From a checkpoint of a small transformer trained on Wikipedia: MLP 1536 tanh GELU.
Each number is 128 + 24 x the weight over its row's rms, rounded and kept within 0 to 255. Layers, rows and columns count from 0. Numbers have three digits each. The size before them is the row's rms in percent of the matrix's.

# down: layer 4 MLP down (transposed), 1536x384, rms 0.173, rows 1434-1480, columns 128-191
# up: layer 4 MLP up, 1536x384, rms 0.176, rows 1435-1480, columns 128-191
down1434 103:149114131125123103163134099112138123121116085159118174145097130167114143123103150140146145125120158141115169163146156086129137118134132154142114122163113129118087186152165094201112147154136087
up1435 108:142117152138142122124133137127144142134162155081148136176110128100142166136122121167153141127179139146123117143127126075123157141150122135108106141115140109101157124124114127121172138099138117
down1435 110:087141135137130129130117144145109158085115118102100150134115119134152139087110101159140098113089108085153107115105155143101096073138163091102102135142163099115157119115087085122094138117114112
up1436 083:113106105095107123194108162075132100129069079079115129143095111140106158108137126153140156139117071112144145086113118119143155136114117127162123150142121120135111098113159127125123121105183112
down1436 090:089170119172129108084142092117107123142162107114119137104073159099106116134139106100133081139087127117169125120120128111164157132136152106114126099119148104109120164098126176094112113099056105
up1437 077:137161136146117166138129136133155103151113140116125158138121116137139141134134163167111139147165149185120112104145173141120106152123104103124099104177131153127116139127119147108125117139127127
down1437 082:093121126108124104084110154153098139128108095138128143111128087109074090099096106147103094172113107095204107101151101120112123115120152129136125119095145142137191175156124096128098143155108137
up1438 106:130120131177097134154116085180124135121126137108169112123154117123107119135132135155123135119125160145162150122120121110093126152102092121122108084136143105135101149126138126154153123162097120
down1438 105:141150097094156106148114114159122122101184155134132102125113120139131120169120113138154152153157118133097122154131163116131154111111109152138139134108142151112146118129123142136144104137104104
up1439 108:153151136163106135129166139103137135169129114144144108117096074130152149155094088100086104127097128101136143134113069109123124107116105156094149127139137115076109123119157126124136126099168130
down1439 105:114109125164138137114138123132151118104094101157132147108146133145141152158114138148156111128157141141092136108154141107119172119113110174142147161114166206079190151106126108090137096127107136
up1440 087:105108127135131146120123099107185156116134169107133126150126107109127104098130143124117120127161085114116130105143108097088139143124119177130105142160116130164142163160101083118163113139092110
down1440 092:099116123083166124134111133128130136106137119164097114134118118128145071146124110131120141134110118089161112139125106134068161106075099070175156093095138129113128141112111104121119151143130084
up1441 095:092134148156116119135135132152111131095059078145132078171120080138129189130118120092138154141117117161157148101111113159069116152104113114167117164133150127183106136118157143130154128121130141
down1441 097:155121087114131121091134113098136141145182159094088162055163155142120060138131128148105140120149141081091103153140099088156148106130123139112112091108100117081150099111082114102112131118112114
up1442 101:105107118107156141153111154125161139121122150105113113115123119088187104132115172145133135120140108113157134085140117156143129092094118136109128147139114133151114132127126133101146073126096160
down1442 106:123161103139151143112110065130108126111103092131135106113110117135143129137054149151101117116089139081114128121134100144134107098127097143135145142136105118112092158109113120120139108108114167
up1443 102:115094126156101132130121140215129156139062145072146094186111141103133137114052134088147128129106130109127138127151111098126135111108128132113129121147177088158086130103123108124133143181109122
down1443 104:146155090131137184144142095125124185041174111111118142122147136130159141168119153097142150106120149106135105167169137141140116107140106129133097102126129113136179123107084114148073118123113116
up1444 112:122172083106171129109134185107111148165128128157176136146128172131129134138093154100122172117131115115146104117119140112075124094122185092128124092149123163142133119127156182111114119102088121
down1444 108:154138109108163130157175138129075124129150149120098081113140147151089141105115096163105144103144067148148114105067151140105094183125147178131132156127125150124119132144091100127128173071148110
up1445 114:141118121130104096141147070096139138113083107093133115141062138107171102149118140118118087119124131141130145111149098160131073099149110147117113145124129163139108125124130141121169181087145152
down1445 112:123121126124166111153136138120105141141142113101157150096161137170132141131101128108119131133115179166145121064096085115140121102155099064171103099130152117109153125099137137172088046139155093
up1446 112:117115124128109136143102129110082161110183132073111180117133159115134142093094135103123108157117164155091107146148089142157184123131172122122144146091141130123153188145140115125136120119137156
down1446 089:139106121156121113141091159139083141133116112121103128161123174118144116128119120118087107108122115137131137117107107159120101096129105129084113162150102161128114102113135108136144109106133157
up1447 122:116113137101119129110094134146136144105147075115130151167187091110129125173130110162116121129108117144137127117124191112087154110154116128126120127163147145105129126133189144122119130083135130
down1447 138:127119140073088153123150093157121172117130114143174109119141141133154093121097122139138166099121123114126132148143142138091122126139128098132138131149139158111138133123126103097121186104118117
up1448 114:131146138183167135144093150168169095145087175126162125096122086127140147144150136122144168098161137157119121103105134135130147106156118125056148109135103118135085131126143134177146107123081130
down1448 122:114128140097149166110121162128132149089124138180111151150142083164134121147120100099115174125148151135100143142133143135132139132115101153112154088125143144123179104099133137093115126135091145
up1449 090:086135115151160129073123112110102144113065123155133111069107110127126106139127165078101103138104151158101161108136130183135125147130096144172116129114139117152102134101148139128147154129091136
down1449 096:136107130096128139118131129146155129085138101117109123148112182121103130132114128110120116126101166117116115125142160119142119077125134112135093130122135167131136148126090099104116103146129121
up1450 107:143115155164126138136145119122112187123087123157136097108124155124154133141105155158132143153139129184142130131132109113141163122146118135139098150145147153146117121145160088142121136132123129
down1450 103:119141103114136139103130131120123121110114140135126109103131144138116119103114081112167122140096082157111116143109081110143118115102140113170160095108109107119112129129105134139116127133126128
up1451 110:170143095129092142098160155094174100131168100153122142130158119115102152184155120100126128124133167112109167113117167153121138143128134114147128095124133131150120101126144127097114145129145127
down1451 110:120126137102123097125120102163109139116122142141121146118124132133118113115103108099129081115125120136142143163136082108168165128103151089120129103127115153115172118100136144191132076167120104
up1452 074:169163162106125139138139121111129112127064109130109154130108112134135123116142179142094149146123137153118115150158140139102157144128112119125106155143147169126127056143127150109126124118119159
down1452 075:064077100152146137113125145134110149107151086146139124171127159100073114145092087149161095167118102138152177129114110132126139131135110117156163118132127130109146162138095110143137118146123088
up1453 088:103130145129159147144119141112104078129139130137136125133127135091088081123096132132084143123136116135106085135158144134172137118087114107137115128103161177138108115116093101120155110125194121
down1453 092:147146141113089117149120157117135073125118133114114133132169112101103113110100140098161143132149125126167107125118123124102148107110116140124126179111105168124141114106107126162097141116147133
up1454 092:099114133130152102120106106090110112112118140117170150168116123105064140133083138159156099124139108119114107122177121087120118126102096081094118109165143112157094125188143161120121118091157145
down1454 092:133130067104111139158178126134176121123101140092152125072143128124157125158169108119131132155129125113090138130113114146120131106112092145130158116089119151100166122155096114128139140131118148
up1455 107:118184109146117164177122108125157143156130147097091112091113094137131164105086147078100106136126160101122168114150118135151094122138150097120095132124102093139136126125143133156103154155129155
down1455 111:131127056152100122124144162087136093118147110088108100153107111105108158106167149145099145126119135109154090163113135149137082151087132152140192163139132147168130143084086143162156149110137094
up1456 103:141129109102146158056108141152127145092152168136143128130143109140126170114158135125098127106138112134123086095128159099100128099135138161145130092146090099114102152087139098115122180138131137
down1456 109:107127184140126133143153105128114097104108128146077140167150130157111155093145130121144170153082145087159152133139098136151132124065099128156128085094155162131140174144095113157135131124135133
up1457 071:132128135120147131106129121126137125139157128105152093109164127136123127142120175097106147113139140163169117071087113134124120075143127117117040135130132127136141123099120150151149141081134131
down1457 092:098123105122115126125120103132097130129158096145100110125115157158110093105148078092173145144129140125125142191103099089153150127124150140130175084126091085125136165155138139125120130123153117
up1458 101:131154120157127141132151094168139138118168109102125167117141102128135176129149121117102094125131100122154089114111158119119149136135178108090114169180133117133112133080107126114137114135118138
down1458 102:179110143133054110145160107161129128097121134121115163086124132127130096135123092140129115181162137101112110177127119105148133101138179095132129093147133150108165135097130170098127113158127072
up1459 101:098133121151126126126116099104172134123109090105107110114105133158142116115114163134116167116143119142122135113132143158085119167137121126124103137152072133086120151105142116092160132135127155
down1459 107:112140147101150099096093168112097111106103182198145134116144091096115078142134099141143134120114102127099147110165178068168124154137132156150115125119106100155166149119149073128125128132145099
up1460 106:122132105089110113081130147116151182153116096143140135077152127079155131156119158143117167088133131127123116112154148133123118121133165108123113102145154105103142157106064104128113128099135132
down1460 102:124121153144114127156145119104114129138160139112106125125128111135117126129127136138104150076111120130125103157143108100138116107090126121163132160134133129096113113164106147131128162099145097
up1461 109:141142111113129139120141114152111172094124126153139175105105125133159169130110185173156103129147160128118144110112079164152126141115101114125152111166120115130083125085162145122161099164144126
down1461 103:153159132144135142149149153105150120125071136134102129145142140074114142142134106122135152122145161117141118125146093150142153120115138114145137145159090121149079120159124129137110131121126118
up1462 107:090120153159136149144153128125123140086123160120113123153111109120145096146094153133103099124132146158165157108154126100118128114115142129112126115130119164147167134128122099126106117111126155
down1462 082:125120116107125111158120130148122131105133152120121114090098137153098101122115107121123144128147142101119133105119126112114105133088115121112116135139123127112137127128129147115117140110139111
up1463 105:107120104173139138146123141117182114169151148126125154172094100150091141135099168100120129109141084124122138118150112095171120097127112148142125190146090124110174171088122137134145156151158154
down1463 104:119130140110141131104166113142094138090156135166148099099114123124121110095139136172115155130117112159131087136093151153116141144164131107089113109133166079118128122128171137177094099113121105
up1464 085:143140132110058126137119119131122123130109129147106140143126121142135133154156145172098193171145107148126118169098142105080147101091107142146132077137127128185083112128093153141158111114113151
down1464 094:107132099143151101135143120144109138144121150131165127075115141113136112167118100175124157139120169095150115146127164100116123097131118150139092075092127097143129173152112129110095157116196138
up1465 097:099139148157118137143142138152174137129133118146134116090125098138127126116075126099160122136099118084127159131052123106088113094098166119156132129142165133130117148092147115150128171117090128
down1465 092:152125124111128137089112111131116168096139134139113161110124134132107106067141116129074177153152130120071104148124145149147124127114123121135104123159095104108165137135147125069139112134182152
up1466 076:183127080151126123128118091117108151120154140132118134157098114076126134170117151117162129098124129114097113142145128121131148104141115133116134156152158137115089084182130166112142111108107156
down1466 080:061111130125154098065148129149055121091147142128118127118084126112085088083103113111115091141107093122154113114099058137130111119123148126116135126136100092127128182145083080145149103116162091
up1467 096:122125117073097100141127139155135131096155108079161161107077124116104175125134147128111139085131141184096152141122130095141130122139186135160106124098151120084108144127119133132130087122158125
down1467 094:117117171153192137152125161124144144125179104097075134107094111126117130097144113124115162129091097092131109134066144126112129136093150094144136117096107139126126166119073118128145051125149069
up1468 106:151142167144098119110182110098122133119164156130131120143140132146118113138161184131215087101148163144108125142137082125137121160112117145152116120134149137110126105117124116108134071128139122
down1468 105:113153180138124102112121129188110155100128162074128112113138125116121145121112105124147120121137109079109109109130129103100143151111151163096117100135135135126134091087130099137124131157119090
up1469 102:149151102108130085138105121085150127107093163134126117158131114127123164110098118094138115145152171104125153130127142126119081122108145127117112142110119125152121172130116089150141157174103145
down1469 101:162102160140128097142123114126090128125140099143150137143144169137091166100094091131128152140128123099153128134136153141084106109146115116125098138105165113100132162145139113133143129106149122
up1470 097:162127103119100143088154154131123157112116136115163122115130149109112140095109147122141116120135130104088141120153129126125122093118108147080114136120110143123123154123118131114138094123125138
down1470 095:134132117125127131137062066145137120124127113159118094074123147135142120166134109139116161113150109118108155135108136120121112142141120113142165155090090124137157098139141128160131152127147145
up1471 078:118106104145117118146125110114131103120152108158139147116151123157135123179120121109161109094116125117133154118119142157131154134115137084099137144094140161127099125126148152126182087146119125
down1471 087:097126131151168122145121144097127173086142108099109122106118159120119114131133095139132145131125139121155117179080171092110145112130145183129133117112143109144122137115104088149131138149107086
up1472 107:129149159150162117157163127112098156094137176135196163180127111153137119105110115138135090122146113136114090151117091096140147130146085123146131136127119095098155102096138165155112137138149120
down1472 109:092115103086110128135146140182134121169141166152126136184150106124102146152105157137128119111089133107160109098106133135119117092146094100118101122130104144108158119140124124122133121146168101
up1473 093:131119137087139123166127164161101150201110079097137162170123100107096156103072114095099098147176133134124126159124095104126131152127110177165112101130132125143110096127116088183166115117122127
down1473 082:128113131098106130147121130135138122059122092128124139115116167140122107140171111090107133122115146142122113158109108090120110134105124150128156104091154124128128122110129098105120129140132116
up1474 089:127135085146149139131151153114105120123117107140145179107086120101127145109165145083133110172081122139109150134170139137135107132129128163076179127133114136143111118139126148136157134147089157
down1474 093:105143113136072141143105144107128111149136133099124110131151126133156113160119134171098157108144127118132108145141107130155160143135179121152084120146140114115120046092112091138121069123103113
up1475 103:107128120142114082151132083150138109092148091134136094167175144101156122149135137169124107151137096135141121144113119162134167155108154083100113094106148106138176126126122142152119156139120159
down1475 101:150142137161154138150138081087116086174153121176118166134132118157105131169144144140111122112104139164125138112162106168081143127107078109140125104156124137132138107129104163152111124149131141
up1476 101:126157118074136142184115106131119138142075148115136146143126101149122119149154143162128179121161107144119146161158114139129109147121095122121116110140148113189142080116151130113112118115135139
down1476 098:139151128107204121179138124102129107119111177115112137138128135127161114118121128141112182101163110063120170121122131100127102111161164138129092121110137163127085081105104156089098065156132144
up1477 092:108110156098118177170149155120132127133148146155175127127104112132136127113139171131152128144115124139109196131131131117107110158137145124154110164118092135096135082116115118113113127116159144
down1477 100:153162146129114143125062158137129133090079123139114131100120121093114125085096132117161072108095112137134136140136091099138131134140121151138101158085125125132173114085151139114094106163182151
up1478 105:140092119071180145102145104125144108163099173124096150156110145119124111184112145139136156100178117149104173117115122121141141111134132122146129131117141138082120122108176140150111101093124118
down1478 109:135123079171102140095139120117118109128147125150158120099138177102132166117125110115099185135132112145144141134106114081153089060117112151126139154136123128142147063114111167115125110150108107
up1479 097:136136085135132115110150164097145166105088151150132085133120159116113121132131118128182116149138129145109148108150081096138138089083128123110110145135117133130122113141135143122157172104121170
down1479 099:140170158118123139114142132121076142128118075115095112088118109111110162144095124122107140103133076146098078137101136121130120107125121147098126099080116148143154125086110142119073100141112092
up1480 080:097140152110145087164148160081161116127133100136100133113135168133133108151128076126140141129148111137139118104063172137146120187082093115128139120133113099124134111065134135133148121134114096
down1480 085:106148109146105156121129122100117146103082124149131113099138119097101107089108135125088107166097148177158115146146162121149139147128113107180134128073139098142156147099113090121129113130176159